{
  "n_kv_head": 4,
  "d_mlp": 1280,
  "norm_place": "pre",
  "qk_norm": false,
  "init_std_down": 0.00504,
  "grad_clip": 0.5,
  "warmup_steps": 200,
  "batch_tokens": 65536,
  "train_tokens": 357100000
}
Each number is 500 + 25 x the weight over its row's rms, rounded and kept within 0 to 999. Layers, rows and columns count from 0. Numbers have three digits each. The size before them is the row's rms in percent of the matrix's.

# layer 3 attention value, 256x320, rms 0.0914, rows 36-127, columns 288-319
090:524489526509526529499507491516494496509520502536512476502512470510506490520511488514477530520547
084:511537481488526518525449473494513489521520501453524523522520470525522502495500549444500457500516
091:492517530488497506522484457532471490519478476493534474510475492487538422501501490519533494476494
098:518478513477493479498507542484537510515477456483465502483476476484477520489554476459440555505496
097:496548485515512544462504481490501464501482479531480492538512487486529518480492539483477528503491
105:461515477495502490518474499514501512491503529488483487506514455465526523509495494532500507482510
098:471491495498470478486527479453481515491496491509491543493513483534472483497486512489460474532457
103:471496469496491523526473493485520452496511458480483529490477466505498521501506513453491472490467
100:501488511534577491514461498470459511488537502519516496518470486483509517528514499494489518528492
096:527496513492512545517462488539493528544503483425497548481489491542482488504446485476518484498524
100:482507517482485502450499538536513519554502470533520469452520491513466503474531489501517519525502
098:485503540499466552486489521519477507503521503497516547483483523520502499468526483530464502517530
100:477497501462481434476541428536499510499509520513489527559512466485472509476497565489494512503483
097:476465536476519489458494536491515455474492497486504457492466502509500549537520487465507518534478
098:484494490484500520504483500476491514500465480510535397518484523512489471521482541494515538523527
090:458492482485514509511512469456521517514527499504482513501511478525493489512520501534491513499481
097:495489499486521504486472489507495522517507476490530475500466498510519486447496476504500501531466
101:487521512526489484497462476508521505513484494527477478520475508494508514539526489493499505534570
093:517524520528479478487512529501530493528514504451503555500488491485486456484509500502484506537476
103:495482474530509503467483495486515521536503487490452471518508501506534537498498452541489491495510
099:518472476494472519536490536520474474534502487457509521459519503472520512525510436497507471470501
103:464511484506475533511497538484492509490499504506498525515489465509525504497494512517503483507486
096:504533469488488451458508522540497482487525525513493501503469492519476540497539525514510524476519
097:490467499458540468504488490476482460528510487466533499514524476457515534526530474524500510520500
099:539437493503441459525520485501474517559501511490489492466541504496499480535534514490417453506505
098:505500498509508471512512538506462471523510468517509517501487531519513465508472554456508484500515
094:512524447485490491514525450518479518529492497535510520496478513507467477493520541525485476493530
100:480522545477486480481526500496492506515538522496527515508520476488532502480453490534487485511529
089:461466499481548500518516470457510447516488498502538475502472536467500479488538444500514478518483
103:506507502488486498478523520514466512514496488495494505520527497519484483538500502510567526489500
096:501477468543499487523484483491487473491521528476474525512486483475491532502465483545475486444476
090:506481456478488525485564504472503477508486525508526484515481502508562481506496515489506489495495
095:502468482451471489475482488508504506524480519525483516514493516500525495459502490466506508483477
096:496463510508497526474500468488502478465501542480548491523527433465530504533496450503511523516507
088:465486498503534554482498510450470497531512493481489467533493464490521524498522482486508498523512
099:514488475489492501508515516510511511473467503483467471484472528444470510509553488499505506460540
095:513524495511529517510451467526477518474528524515512513493495476565488523487534548502498527519511
093:501507502487515467481495460493506461447561496532484524491520472508484577494503469519491539466530
091:480496534509518472491466506521499478480495493541498489531510501478542504541484494530451472490476
098:544506462507528505509521476481500484477477547515496543512504441491510492516471510500520442545506
098:497511520476523455503477452510490526529503503533461455509465521491545482510482478519525508489479
099:520523506514512523561520482489466462461508505490492495487506506486550534513505503533479445504495
100:494464466461483530479517455475487496515535525516535525528487500530503485481480489507461471506500
096:500510489497537509476483491509489498544507506464513542499489467487487513483493496459514510521463
095:519464519472491503482512467497503529487525485479517522506451483507521505494521522516541482528522
091:509511521503480488480483487488506520535500516508495491515523512502485540516487500517492506493530
097:548479488477512514477482513485476483469532496532469495483516485535481510543518510481517489489540
096:492534484495478507516504428480458463518506481493503537520461503491515503501444473491506526539509
092:511526524524514501516509518521525507540523494499535500525519512535553488484523536498491474452485
095:505525529517478504477496517511495502572490534560495544511501494509529520500495503467476514481477
097:482474478469483510513490480529490507533485521496525545498505448484467471522538496499490471534476
101:502489555500494503526477496487473482528441527508522485483485505519465523488537489500465502496538
097:440462499514472522477524480502487508492536511505441497546489493526496509506538524536560504519457
089:512491496466460519486501503547501518473496521493495506479524469502473501534501515508493512538533
093:533498484490540524514464508515525510423478495516504477492495510477518487536470541514503465484509
097:503479520505510517519520522470506441487507526483488460471502488457502520509494537515496531501486
090:524535518497491492485494485524466518532443519494488542515498552513471510532480503468482461490477
095:503472521490517506501514469531480469498489524505480458502463501518496509486525535457507547458480
096:512498490509501469477514534436504563485482490509468539442498494496507477488505490511540496474466
094:489508495504490495497523487502513480463484493515507549473488475467483503488541518455482481507477
097:521550477490482479551534519478544504450438483480537481544517505495511538515499502458480519546501
092:445507499539499496465471499562472498473520533497482496531496500501526517518490543502504495503512
094:492510537507496484414477469503495500519500480493523504505472518509480484517513484521507496522485
099:491573504496500476531504466481522502474524501531504538507459488492481503495469476507438480473520
098:541484550513492489473485501487471518443503522548500482494456502466517510522503547553480472507502
093:456541481520527497509545478527473510515437541518469505507477505492504523506464502486492524508500
099:485499490467473503465521516485490497492459508486501502523508480486513507539497561448451502515488
092:515465493506492535483466489518494548465446484515503498566483481486547482513558547510476544497494
098:511491466502473486499514472506513547457495529521450472513517502507512459485510488495429512405443
102:479515477495425495537500488538492504502498524484550471486497507487478451496480483469530494499487
094:441541509529476501507448533490478466563509532460496507517500520477521486503491484506522517485502
094:515490501503439501519515488484505468469538526482444475470465515478506530484480519536452481497486
099:478494478492477524493534482528471519483530535461536555495522498436527464476545464539497526474537
097:457510507517514522515496472494534507517501472483505487485444508495486458483501461501552479477507
093:538472490499533537493532486473521526473511500546489550465484503521506526497494520472503513507499
095:500469517512466518519469494464507569464485511550491476498470487502500461484529492510510508504487
095:527468494484472471454489505482545508483505500490498551505442523462551517546503515477486523492491
093:505517474511520517503519514519504457476514487524477495488533489462535512497522495514521496510491
092:501497485503481540511497504512470477489529515480480518513461462492524497516529532503485539503481
094:471540503520493508467525513468508499535441518521488504477536520498442473521472482500521514467520
094:453520518498489519555532521512483544537488497470500465527466483476508494491542464476501521509468
091:463509561478495500476501492496481513500494550548507481517511498497459516513528536476544541541508
103:499476512490498509498498499531477514493479487522459488534495507486548511471493494463488501526563
094:494545526509484471505529534501496489459487493504522524440489516516487478545522537482509475551486
095:488476492493495524516517489509497498487529461501501502496462523482473498506522503471507493488481
091:476463514464480510536500532534507488538511458492492513497520518489518554509513497497485520513474
095:475468516491500513436495519499465515474528498534504537481522507523526490504481473486501460510531
099:492522469518501461504494507512502493498497480517533493533526475499497520488539523460507472510452
099:449492468460523490553530493502489482542510498468482468508535489455482509523496483513543436487482
096:504500507510492499469482475483485484498462541504499492506471480548496498531555511552511490485570
095:473478537465498485525503458495475485494535486506494502513526506482497507498496500520451499516514
101:557518513479482510529447479464499544502487510460479500506504502509506473503494472524492528520529
# layer 3 attention output (transposed), 256x320, rms 0.0792, rows 36-127, columns 288-319
077:488522465493512514526522523428523487506498496485503552493485548484471503496477499497547497466507
077:489513498519470534506524554492453523496462519518454503532492461512511530495528504528495497508489
077:502514467488480468530513575476507524501516472470485495515507529529491551489490478489499509530497
087:465483504511504530524552490575514439518509526500486473484496480536527503523501497494501483507483
088:529452482511470511506498543523482485462507455470499487433525494513481464517521498501508465472454
098:561526499524464506475512527486459501546529514503524484488482530506486462486496506465519512505507
085:482511490458507543484520504551534451488541491487502474467477465502514508480495500462471481508543
090:536493518470514518499543489506483504501498511503489478482504477474523482485507533507546488502460
100:498516501511502493480512476506536532532470512470496505484522493513507482503474539521493471480487
095:500488519513493443509483484516517504488455549556491508486459506472499536530537481542475540462481
091:499479514494481520499489514511479491474528489479515494507498480528500514501505510477467513496486
095:460493503445521455506559508501543510505481476491516469465510495475518538494493483481485481502514
099:516483506524497533490477583459499484502503465484501479492503492534484454520507452546495482479514
095:516527481526513530495480493511494490506502530523523512509523518476528478508504488521510539496532
088:538511497501489508495541490485480488477516484471487566498511478518473533508531471502510469476483
090:497486495514492468473479472515489498464475505501517504465544536480497558511479461468552516529526
086:500460488500488520500543514489558462457527530510507483498553527496449539507532532478523518504510
089:549492453493527495485496518549504548488524515494531472460526519504487488474487516483445519484453
088:520466460493477527514518490504474526529460482522445494516507501489508494514450492548486462489532
101:548493546455508478563477500514499475459494521468489538442495503480504485523428518482497517452500
094:448491514507492501502541474520534511497501517530501490518478506514500454464487515501484508513468
101:514515527477550478495469520474498498462510452522487466521520524514491497477520470511526528503521
089:476545523523490544544481473519512515492451459472470491501540503513541483527459479509483510498491
089:527538509536507506510501452528483488487493532487485506519503536523487545482483506482499488470501
094:471509535495503534487507555499490524478517489505524506511502516483509504471465496504490529490482
092:491522491435517520536455483520540515473486547472472466525525499532448508476526455506491515490492
089:512475511507481481513516489479502518464474504501474474506496438505482522470479472482495493514482
089:514565470538466533522456524480532500499441459484472503536475496507482492498492483487502478422538
095:518545526526497494491538501515494477496536469486495505505470493509509492501490561487481500508508
106:485511491496527520510480498522523503508471511493527494511513486474482531499495465516489452520508
106:533501508489526503488497518505474483511477498533492506518539512538477492471487511507478497533499
092:511548550490487505494488437484462515478481449505482482477486517505464522507470483520487488459466
096:534524502552495490531455508500467497474541460496509457460523505478477494481468533520519507525537
098:500496486502464502497467503542458515511494492521519505533475511508531485482465500450540520492530
099:492523472515520478528497499539507480470504468496536557519502497527527434507514543495491493532492
100:497534479513510534474490467504507519574513557473504484494483512517516467499451496492493503496526
096:497506467494499523460550490514522513523482507475513526505470488493535524503459491493478480467479
096:455514504506463523520552521505543505507507469466499441531512516486491493520482522524467520506517
090:552516486515454499517540484484455460504512500478512491508467508512547530460517535519586492527511
097:479491540533516552485492508526508494511541465494505456464518496484504525475548460484486555516521
091:480518498480484500505490516473519457507513492464487519500473503488477507516446533497517495525523
098:497482487484484507516489521484510553546520485526448480506475502517478495500543465464504526536484
095:515477568521535472498487510537510483505479497477512491534496492500488484522482538476494530504481
099:467488510475517528507498489548492479464493532514505485514494478556512473501521504497483482490471
089:478540529554514503480461476534498480519503496532502494514529539514486496574446553507462532481496
094:517503532501473503503513493495489495528523493506469495496475494476514494489510506498510517521501
097:503491535490495472532556479510499505511491510492539497492474506432490544497462514504463456524480
098:505475495512541475541466528483475528492475473482513510449502502498463513495474515481529490480507
094:488516482465487510531467479505494501490486534492507500537458490478452535520489492481546501519515
095:487489472476479517485537513481542530439501481440493488529503519475521503477482473551513484483525
095:505527514529507478570504528491487527491501458490491455483497540514536527527439524530519462541481
098:491470470485521464473543480502517538462575473465496543533512554481522504526490476483490501531507
103:572518502509498497485456530468463521511488476484494488492539466500474505500527504470482465496509
093:475494507489550481509565527448487450497507500533441499508502494558521512501541500511484505473487
089:476496528523499506503484481451477518528472486501487516501515522527506484497460469489483505530506
102:499534460506484450486472514488474542512494493524515530548495480527491483558490490505529511502521
093:446489515538484529466474500526505477453464459543488520558465450471513497490482507516507549495512
096:541501498488499494532497504484501502479514473482523526507522489475507538485463493508476486510520
101:500504501513558501479483504518517454506478526474503469538498496502514503491484509531497477495480
094:494510522470470408549511499513474533466521515525503451514530502515519478529462489522496480502458
101:468482471549492548498477498483473481526543487509487498484485559482474486511503487539510472466512
093:510491517490492480477506480473538499505501477516538483447475498496508481461525512526476484490558
086:534506480495484493504483511509464446493478467466499484550496470479559480503484547485481537522476
102:513455513509536508512486523524458501534525485504482512486500518501473495494527469487530504508506
099:470486482495466514510508551487486479543478516495492499528512508515494481512455477450504541507506
093:515454502490499508452424547506534498512522510466535501555493481510488481445483502527464491538518
100:525521516479481485562476484501497508552506479502487529508524501530513532501525506520517449517510
093:491520508508488450506529456530515491495497496524535504429504488490506521475493513462532490529499
102:528538547528512472502493515488501482520517485455499514524492499491457485503467503509544499505536
101:469484511532524469491511497518533496501437496498500520523504518534508512507497449535462490497490
096:535450484474491528508510454479485472529506473520504541505550480561481523516496478472501491496497
097:481508523486511447488471517489500500528511490513526470538504498537506517502470489456567474490512
106:525487515477502470510468483510481489512435512476468445503536508530495526524506482470495453517499
102:524503505500486458538481495488462470469486503482502500476527496502492480511561512497519501530470
094:445526557518496490500509541541494527485494509506471475507520507520456472530507486509505475514507
097:545472502524508472508513524497490509533501481473517517494546554518468501481473514470493512493496
101:503547521477479495537509518545497493484466505463473534503544491475468545472519532534546461488495
096:511518526496497468497541473503469502495476511514490477528534506564487521487479523496482492479527
101:512480551517499496536530504526545512554488571518520473504504490516477500518463469474540480498476
093:518469490526512521491501521525495477488545462469556504513545479527506472466532522524490506489522
099:525513473518508491496462480490506505483506460518538525511501493511474484541496499517504498486485
094:485479483466521504502515496489472514479543474497472506486529487498559466537468518514480527499504
104:465486487508530468529525551455525490513510518471503520457485512511486488542481505517528483492477
093:477487472493510475492497468516506485506500527527495478503494523479519491507452494474523473475458
097:508529483508475500497469508471482530516479515508513502484527498542472514524488530522482538509495
093:489551458540461501492473492449503482495504558492486482512494476502491448510482501508536503495507
095:499501443500529494497493484473523493510510513504508433508481496480486493475498508485472509540524
105:524508481500519503483508473499494494480510553518496517455482476528513493496504483527487535468490
097:513489488512502535516476474484503500478493490540503498509493513543486504518452518476507507507523
097:507457532516490527494486521516519511513542488507490483499463521504510476458477471493464507506484
092:520554493512485470522511526495490490470537510495503515495504505500536519530516502483524523498503
105:487492483558500526495532506530465479537506523533528528502516482522503551451516508508481491504463
# layer 3 attention query, 256x320, rms 0.107, rows 64-177, columns 288-319
114:507516517507506475520451456521529490455533490511459499488503500483535510499517497482553505491545
118:507474472480517481464496459480481498490500482486487575514489496487522503450541529489506479502506
123:529478479505476544510485486485498491525468533475551527514494532514527550508489503513501519502533
109:505493501525509482544467468501540494512463516504486477500500477541466503480504535460509473467472
117:509496532492495489530471486530519506490530530501457540506489482485478547478520439492487483510531
115:472495513517503510502450494486489486504547520504484478482483477497510516526491464501503489466550
110:474486484484488513565517490459506464514472507523479479458502493486477519529512524495501475527473
109:519453471482512509520506462471477549447488561458478520506534529497492497518469532466491491505481
112:514468481483502514488523492500460508487490514476484526486497515482519544482550483501490513551510
114:494496500510503494498516448561512475515502528479514485474468526499485501504500525542481487499434
116:464515480467506516518470493493491514537483525505559501496466508468480508518505523509490550466519
114:519460470522470505474439508526495475531539470502527503536515501520485498497513465458500511499499
112:490488516484510499497532515503500489509453536499496522500489507497507506537527495510431523525502
112:506528469497544489491486542505507491486464532500508490519511477476512497494501515510517501509497
115:515491522503494493563499560539490516522550467512442499531491487493481519515534507496482474494486
118:544539481517489541490490513466481481512510515480522481522507503466471532503491479493506476524498
114:521507458523490489526528505505512476527491499470464476500518475496494503536431494495475502534443
112:484498510502551501500499522505496488558528549455501507491502507516472514501484525459516517500498
121:519523510499513486474538508506457550497523500497519535480509519478475542480487522518482538526504
122:490500457493505462445497533546485513474487420482509504505513507489541532513499513511523505498444
110:528482470516492453482541481471515530502510464509497485490508481479478521497501474485532523497509
118:494478519527533490501470536460484519574426504506503495455511475476494495532474515475508494524512
116:492560515529495509496494511487556483522489496468519497481504502475535482475526475512508519479510
119:504504522486527469536524528531519479489491502483495503482511469525509476474526455566520481478468
114:494484478481498498499501503482462459562519523534504490536474495524536478511507548500537457495487
115:524545503497481499486516523473519493493517505511463468527464498530522481488542484478484524508477
113:503479492496518460456491513499490476523502491506523499487509478499481498496519482478485480520509
118:518516509524531492520504522506484509500473479475479508489488468522559511514489489523474510473499
113:501479511521496437509484488548516496471499465528489481478514478534492458515493538525520499434470
119:503494528474518496531492494498473510552505513492496503521495459478519508506490496509487458517485
117:477495517502511512499474491502516487517520538519538511478472499504494489497523520531495509432524
110:508516485516504485479489479482505511517497488514489519521478500493518514480501464503479515565505
125:521454482516510491458504516563436495470478500512525494489530509481512498504506532463525482485510
117:522493541484498456541521484491547515451482464517473498513534501469468513515496481558499503449476
111:482512499489483527481476472472520536459502499516546490499498458486509506469524460464518520467509
124:519497561540538499535498509461493525512470477509481498519486496517518459496487489498499536528472
122:540493508469529482499495530524499504498519488522519529556469485553523536480511498448499523537493
108:516517502492480481489483482459496548517491492492503498526467459495519505504523479466487496483484
120:492530463457521474536547535501482456498495515473512542490451493522493535485493466531497484490480
118:514483483480450481486517527500512452506501503486534517491458463510476518468489508478507498475556
116:495539477506502463446457509514463441520476467533530512578522481516491520493561492499504491522481
120:474482534470521473475487493466508501496542483544527477482529522487496558487488517479523508503511
108:505466498510499532538494493493520507538542494490520474477483502489525552497473541476477531521518
114:533519513483455513481451529495500500465481501488511498510553473488499559481484455492538527503491
109:487480537469491489505504493476517504455522491477471505500500482522497489483456480527479478522505
116:477464499477493487494491475501464462523556514496492470518556525498515506472525497506483497489465
104:493552519526536531473506531467541540478500480470509517528507453512505502466516526445484503436487
120:534488526520504493525490486551499495498540511536514518522484508520513521502457514500504507466515
109:527504511524503497537508525479497514513496532472519532492497492539496475541521572488504515538512
116:460473465499536550501514514505512497518431535490494510523493478499491506463513493502506509539431
110:506493498474497524458486481511500484486521482496501526486496509527523488504526481476491481495452
118:475509533483552480537461489480496505518487493518510546471527490513508508505488516497455512500494
111:459526421552506488473525509499491515493487462498508501551508499518478447477502488523485499506519
118:490502532503509504460479480471519500483505447513516524510541529495508466515503499450468492504498
114:457505497533476481476517489541532528472495542469503543492484508504523522564505492504520495526492
117:543446505480507468485518503479527489476494498485459469503494486484499495540524521548521527497484
108:478504496490526503507543480518506478519524497478509479506548465481488518498497531517514526500509
118:458479489535512524478483477512533473471490452525494527475485508489503498523507516482506492469474
115:518529503511439538513480480486516510478513460511490521438457532478493510485444461467491538461545
115:510534500502479476479511498486523468500500477525503534507481533509487476496465479510494477479538
121:521465530487500511549521500484492540470482525529500525471481532483535521483481495512522540480479
116:513476465519499477478517490483497484471473467481528475534497495480499516505498491504492515515508
113:514480481461518513522483516483472528498535514509561518519501510463516500502461497493476458512505
112:508514483500516532482501499538514505557501522508491562490450508549503482524493500477522540476470
122:509462524486539512488503481506534501514495495474523518513562495510519507522526507532497454468463
122:517429464510467474502532486504486507453492468473474490500527508476519516551508494515503520542512
117:520527483469562494508457489490546489527503510513512516472519472494495501482515521501493491448520
121:488510542503551558535483523488530534560511520499516461474499491445491474539498511472529562483531
120:519549514470477485527495499545525497504523543508503513552467536478491540513552458577507460501497
117:495516517462474508458508525452527480472542472487507444536516517553510556483489464496508500536500
124:493528529468524537525493506476541511516493482492496478491472532486520505507486492570494441498531
128:489500517500472491424530474504508490485501558487514470469524566486500498488511491518508448502510
115:473480494549512537487506450493522512523513538478496510497481528542528491538513460471511493522511
117:484425505458547461511483511498526494507472556484498501486508523485507518495512477478542476462473
118:500479591507503532506503549500497533545531492486482508470509496516444510469475520486504497487490
117:532496495483524550504459469480530490459512519557544518492520517498467468463489529492493549477491
116:483531510492515533454527505478510489495520504488505475518485473498440517499459491500508493517496
125:489514475494548516512458487476463508489467506496501520477480503476495511499493505493451456473502
123:524545467472460515500511493485507495497474525528483511516492413517535482456477504526539494438498
127:478466567454482524533542501457492508519526533500483497462475503474497557515469491502509497528503
110:518524493477499486516526472470477525456534513491489518493476523518495502532482546499491488493515
118:519493526515517560508517496521494490466527491483474520478530515478475477495515485511464545486497
124:498462475490481483493578478524489502480507518479491499525502477464461536494554522494510465471490
128:507477500469483500524473451520498488502489504470488495452471478472493499511470466455549473482509
114:518507526525480453488492560476452499475488487483499497523506524530487483500524521518520481561484
128:499501505495518496471501464500477479490523505532525524496480478471538454480561516499472510496516
118:493457497467506533473563459489514524530511497472495505543479532517527470497492503490480499528518
114:464511495511523448515541508502529498503477462474487529530523498481498558467496519542490596442519
120:512453485508494498510488504496487529506495534504489523511501526506472513513472526484447503505470
115:487520495487507535516508491512478494438496502487512494489479498506426475527519519488477489466487
121:502491492520540508514500505487510475506446526493487541512502473509517493478492498531472502511457
121:510527510516485487490490528501480467501513454508532524508480541504512466522501487521467515508515
119:478483524514519466485498485522468483546517454501497504494503534495495506538460487497506534469527
115:508498482535450518548476517459524535506517501506463527483471487530481481508532528502525512544511
110:502489506486458499498493486507446505468503504509503435570480527528477511496473466513477535518501
126:523465534497485498499494559501540497506482524505501479459483484510452503486503562478487475494501
117:516476478543469503417539481512486503513494490549523486455528518492496488497512451476507456497498
123:483519484489568457491528498463478508514503488462511472530499539511552469499501523523470463508495
126:481534493455513496535476508479492478555534508505486474467500507490453495498487510519517487537503
108:497455489517534489480477537504492488464491535475503459478493530501518504474517527483529491499503
118:477511482497562511476473511469488502522469495487494487474524494486529511514537475501489497508527
118:494473500434486515528501491483479521448509468511455501512494506459512525495501496499498494520492
118:535499493494501491452452500466501463461487505531496498509509488530495527507468539495515517493530
121:477531508551485517506478515473515481545483480468487481521477505476479523510508502470518509509506
121:502513526484455479504538480506493473499503482513491475462466498464478516484492486524527502520511
116:503498478505465473525496522477525520497534518527506516463506477483501511474481531496493501464480
120:490533501537515512494544513530399529503449494528483442519503486508490466531518511514518448528482
130:459501463457524527441525458513521456492481536509543471488534481493537541466509478551484476455528
128:487551541513507493453521512513520475465494469488476457479469514511457500506483502533508520455467
129:532446523493494468473555492487479516451442478475473534513526515528504497515509537473497498500499
117:524489525493526499487484494558511496492492490486520486528562538496547492487560452444482528519534
121:499427519508514507466516495485502498502483485518546531497517484506552480486526510501504484512514
123:444488531490502490498503464512503513493520530528472498519507525512482502517497484472523445496556
128:475494471493540506481490471446510474439434531479487496505519510507508502532482477520428518513515
# layer 3 attention key, 256x320, rms 0.0991, rows 64-176, columns 288-319
111:498488526509517525563484474511467508499465474515462519417493473508539515475513481500494513487471
112:546539538503524513518495512516492477533506507493532478465496504499516444523484509495479486497499
117:456464467509483531525513451542486481483508503489544488487468486503485534500509496490499477503530
107:535530522533504493521534526514515526535500481495461457482518476493486464476544476546508472508526
108:516521480476494497524508526479487500518460525473460493547491487477530491503505523504508545493515
114:493486420498530500498478510495440527468451465498525494496506497495490536465504533489507513475531
120:496489511486507476471480504503491526488481490552490499503511434521541476531509532469532480496495
120:467508512525510492462511498520512458453515497461488464516483495539480514491489501520506529479508
113:475512533442454508512472517460497496552501501496510472521482533490554522518492449504525521490516
115:491446538481491502472498510481503546484481494546477476536529491510533420473477510515485496519488
116:460485525505502493512485499497500518506486478556491454481474507514513464527528509487486476507508
116:512461527518505504508531480535500484466468481517478509496487471539450507494511548510494479445507
119:484549502468488467545537503478505502466550512466497499472484508484499474479508473509498497491527
114:491478449451502548529523477476496520521515527496482504489518468502544551502441506514527501453496
122:468548495466498528466505505486516518499458484442524481483470469485486543498532492485486516550514
116:486486464493505523520529495509515518526496518496522487455517466521487490505506509485483526532545
116:502506459472538488517522527529453495488470501480505499539528501495536489521495478516525523504531
112:495539498477489480473498454541493527491508438524474512459474490480509507495517523452479452480517
113:509479488479529473542495491482537503504503475482481495550473528555505497509507526472494514512523
120:535491497488523437511521431533494468486489560522518473501534529542502518505508451475512524551481
109:472496474507530485501501444495470491473503488483514498495478498518507496518526487489514551494495
113:485520538487475484462509539485477455458495483500484476503534462490493499514523486533481508550477
118:521470510472485476523509539517483485499513506546461489512500479512556519518444506519494537531531
112:507481476462502511483456481523497480478487515476486482481483538482537488468501555521490499557473
107:492467540509544470504538507492474532490485474515459522466541475529522480488490491518487537472527
116:501526445537496499476441506452484502524495514491518540532535532519513534462505475572516533470510
110:510494534483483539529474474492494529501451516466526542516528449493518517454517502483501484530491
110:505491492508476493511486525490451490475522522545517516487508510553495524552522461500494500490516
106:481482513513535504506496462513513501524508485506493525535503464499540504472534520487546557481478
112:485506482477486474517511531492496466443521528518477524513521474492510477488501490515505493498440
110:525539501553487535535482496469481534493483506485504529480477551476510508512487494487518488524500
106:483522509485530512510477556497478479511507507497486483499534500444492462517516527540488483526500
111:540559510489538530494520493511528475501469507436511497498545565510492516513486478520493505478528
103:508473518539525508449495479459484487481489516477510514479431483467517522472534501479492479544480
106:508520499500506478462475504493517487509517483452516518487515508456479472459476486551465523474501
116:433529539491542496440491497482489473457476492494515560488481496496516471521474451508495516525507
121:493522517452471527494496533483515474473480502523444508451493485463519514491477463537530467548488
108:493512503527513526488521501512510501510498479473473490489510469489506472542475530494521511445482
110:517480511483530533475457507536486502509535513505470451484477482455494490530460554493521502473504
113:527501494543506512488506542506513473497486481532502471537487496498522517507494488511503492442538
116:520488500487514502501511495506492485459501476514489505494477465474497467510503492489476472478503
112:501509518491502558521489474483539462518513501504511492466478484522504526453538528486475497491485
100:505532520491475515518524517481497523522460498489518499505517500479525527502495496442479516501500
106:478539509494527521531490522509495497529488512493507526492505490543473545478490515519504478494471
111:467517539495512549531527511539526471522446500456544512487527517500497501530470518539496517484469
112:519559525502571490504524522503521527509463489525491545487436526494525501482513504478526510520475
108:557450503474518501518445519488459508502487515439486533511493445478497505507540507446493470484524
115:492462501529486516512467491506487516514463544486479494501515524508476529461523465512513505490467
107:515528509486483516469463463497445500501530494487519465540519484509515502515483481494521485503482
113:532548535485485528523495488463509443499526518508475495488477471480470503518522483480505470516530
114:501484503517534512514556494482492486559501476419482484489473469527496521539473498496439495493493
113:485545536499483479520525483513458507464457496489498508442458487503516527488486462523428524503514
101:506432536482498478504517463533487510503550503479500512489507514527460484511516489480513525488492
115:508498499550466512509531484525519456500513535504467510531495486506508495495507476505542511497507
105:500514513497544483483522476520514517501467519519469527498517487500548496533534468505523505476469
114:520520539518515530514552504520478473534477495518522488513500499517546521495536539547468481554488
108:497499493492525536482481527488530546499497452501507465520545540518512516458559487500537501482486
106:519483490467516538503491535482474494521507496496545535484534448505500478480482506499517497471473
106:478519500541485507471509500523495502508507469508497499474514482504535482524469531526501531470516
112:495524468503482509542485477514501498470467520477460495493502491506492520519528489471512518490520
110:505498480520504532570506490503478487504501458524460487501502543476534530477539487489486479482522
115:514507525505517508466487470497541502499477481504478541508480437509558503472486496531475503493483
112:547534493505491479557512542519524468582513508541463520480492508477492501482513539498488535480537
105:500487476492474499461496480509480478501522553482509505459511493485506571505500542497494500522514
117:478494527464495482512493523535509504494529522509514496457534522481481517463484537475496476473499
121:518524536500516539539524470494486515542493503476502521460498458478492487526508523446504486522527
120:508505471477520497461517529495474490462479531477492473504480496478518531501525553510531489523488
117:525498507474511494466467489500495526481512479543492499539519501483533521503459528500472506516486
119:465475486515473511529512470489482528473466544511517457534534491535492531465544517467511522498470
120:505471490539525532529494493493518527475509452499522507440507486454480476430497505474512522457514
120:493521480517490526535546499535487509473510538468477487503481507481523503517473511525508415498479
122:498463473507502513516494518508476475545483450505512534477479488520484503468492487489476563509493
121:502518519512467495463526497506503468524513513522496508467473439518530458490517515504493553472458
112:521469494483498500494521558542500525493471522516489499568501525469504507447499470475467494503506
117:478502478532520459549510472480492472479504475471506484519533515524491511496481480475511533473478
126:488482449496493489529530504485468522502509522487458480533469542495525511507486514443489491476487
112:509531487494504476543538494489542533520495493527460489518474478520503486527513486522473502496510
120:496517466517546500518486494495498474487496504470483509535491528455560505515484474500488489522494
119:519464514503476512513485493510487510502527460444483537501516527487547521481484490505472509510488
120:478493504503475530493512460482499494480486479531478522522493528539505470489519510536474512484503
116:514514529523515489480510503501521515481494463480487524509517510507541510507501505511487524466500
120:480511495511504511512468497494530463480569458530468483492524484518517508496497509509505473517463
108:521504535523521533475510500486489480514512527521516497491474488458524514476529519471484483510461
121:497504500461474498496487478483523501559492514498492502516472517447507519454483514518500501504511
119:440489501495505493508517509481488475538475486457464467523489487490524500507498488458503518474532
124:469538513489515517452491491491510460451490444502525509475482492503526501504468513498527467461465
118:507525550492509487490514487467514477511498483485525489468444544477491497495522528491508504483529
122:477556478511478508486467490473455502497499502527523456514493503471535517471540492448522470531476
118:489536503509478465499531483483522517542479503532508526518490495490483487484495491490494466572507
119:486496485520500499519463478493497509487514494479516479482484495527501500489521479501511496488482
118:522490531479513486473443525498472522506513471471505511550515532502478535518491471471520433455533
118:513481527499506503530543491480529495499447474554484522481519484526518489510507544496498479499527
115:497504524516479505490520488541498514497487544496495511488492524454547482471499502532477485532503
119:502482542481473500477524510486446498444507505497505496507511532509510478509507487495502497523494
107:515519533507512496516506498488509530535489484499496484475504501525519473519509471516459507480526
121:471474510558494476520524507471486526418505490475536568504501469524545500470482542534541499532457
123:494535520507514504523485571517527506485468502502505509503478483509503491536535471492486486484510
129:478487530483489523503480511519480487517470501529503557502532481500508492491484473455556506495498
118:494467501491496513507516475488491482496496495505505462504499510470538485495489514483490535464507
113:529504515520530535516506501531508513534482518499494553512492531525456560499506486528485533462483
117:523516496470500498483488517481492493540522523513503469483498496496491506459484490523501505522481
114:528516516515494495442507516511481514475494521530517461514469501518520455526512548516498509507475
122:495523508517531528564493512448486528492462496481487485448503447501478490481488499522459478496540
119:493481511525475532484505484510473508521507497498508498515501485507472480531465497518485513500485
118:533549526516518498509507462480534516490527535516467496542526509491499511520528490481492472524513
114:493491478506527524504482547481488478510499488514485483490470496490480564475528455463504484472543
114:501520481505492530484495497486475488494529516534523467489475532518494484493533477515475518490488
116:557524531503469545479480471530503472463508506429532462459495537502504494503490529534492479516472
122:528497465501510522512501484484492531492506479495480557506491483490467500468546512466524514528512
112:500501516536489508546504449525524526502489513484479487504496569493526486500510460517538498511472
119:500527490512484489464484467510480469510517466489503506450510494487505509507512549517505444501429
112:534516546502489487543510517513506520518527518499499514465529510472527468489522531503542537515446
120:501487532532483472472500506512521498490484513503523507531479488561454538520461490466504524482470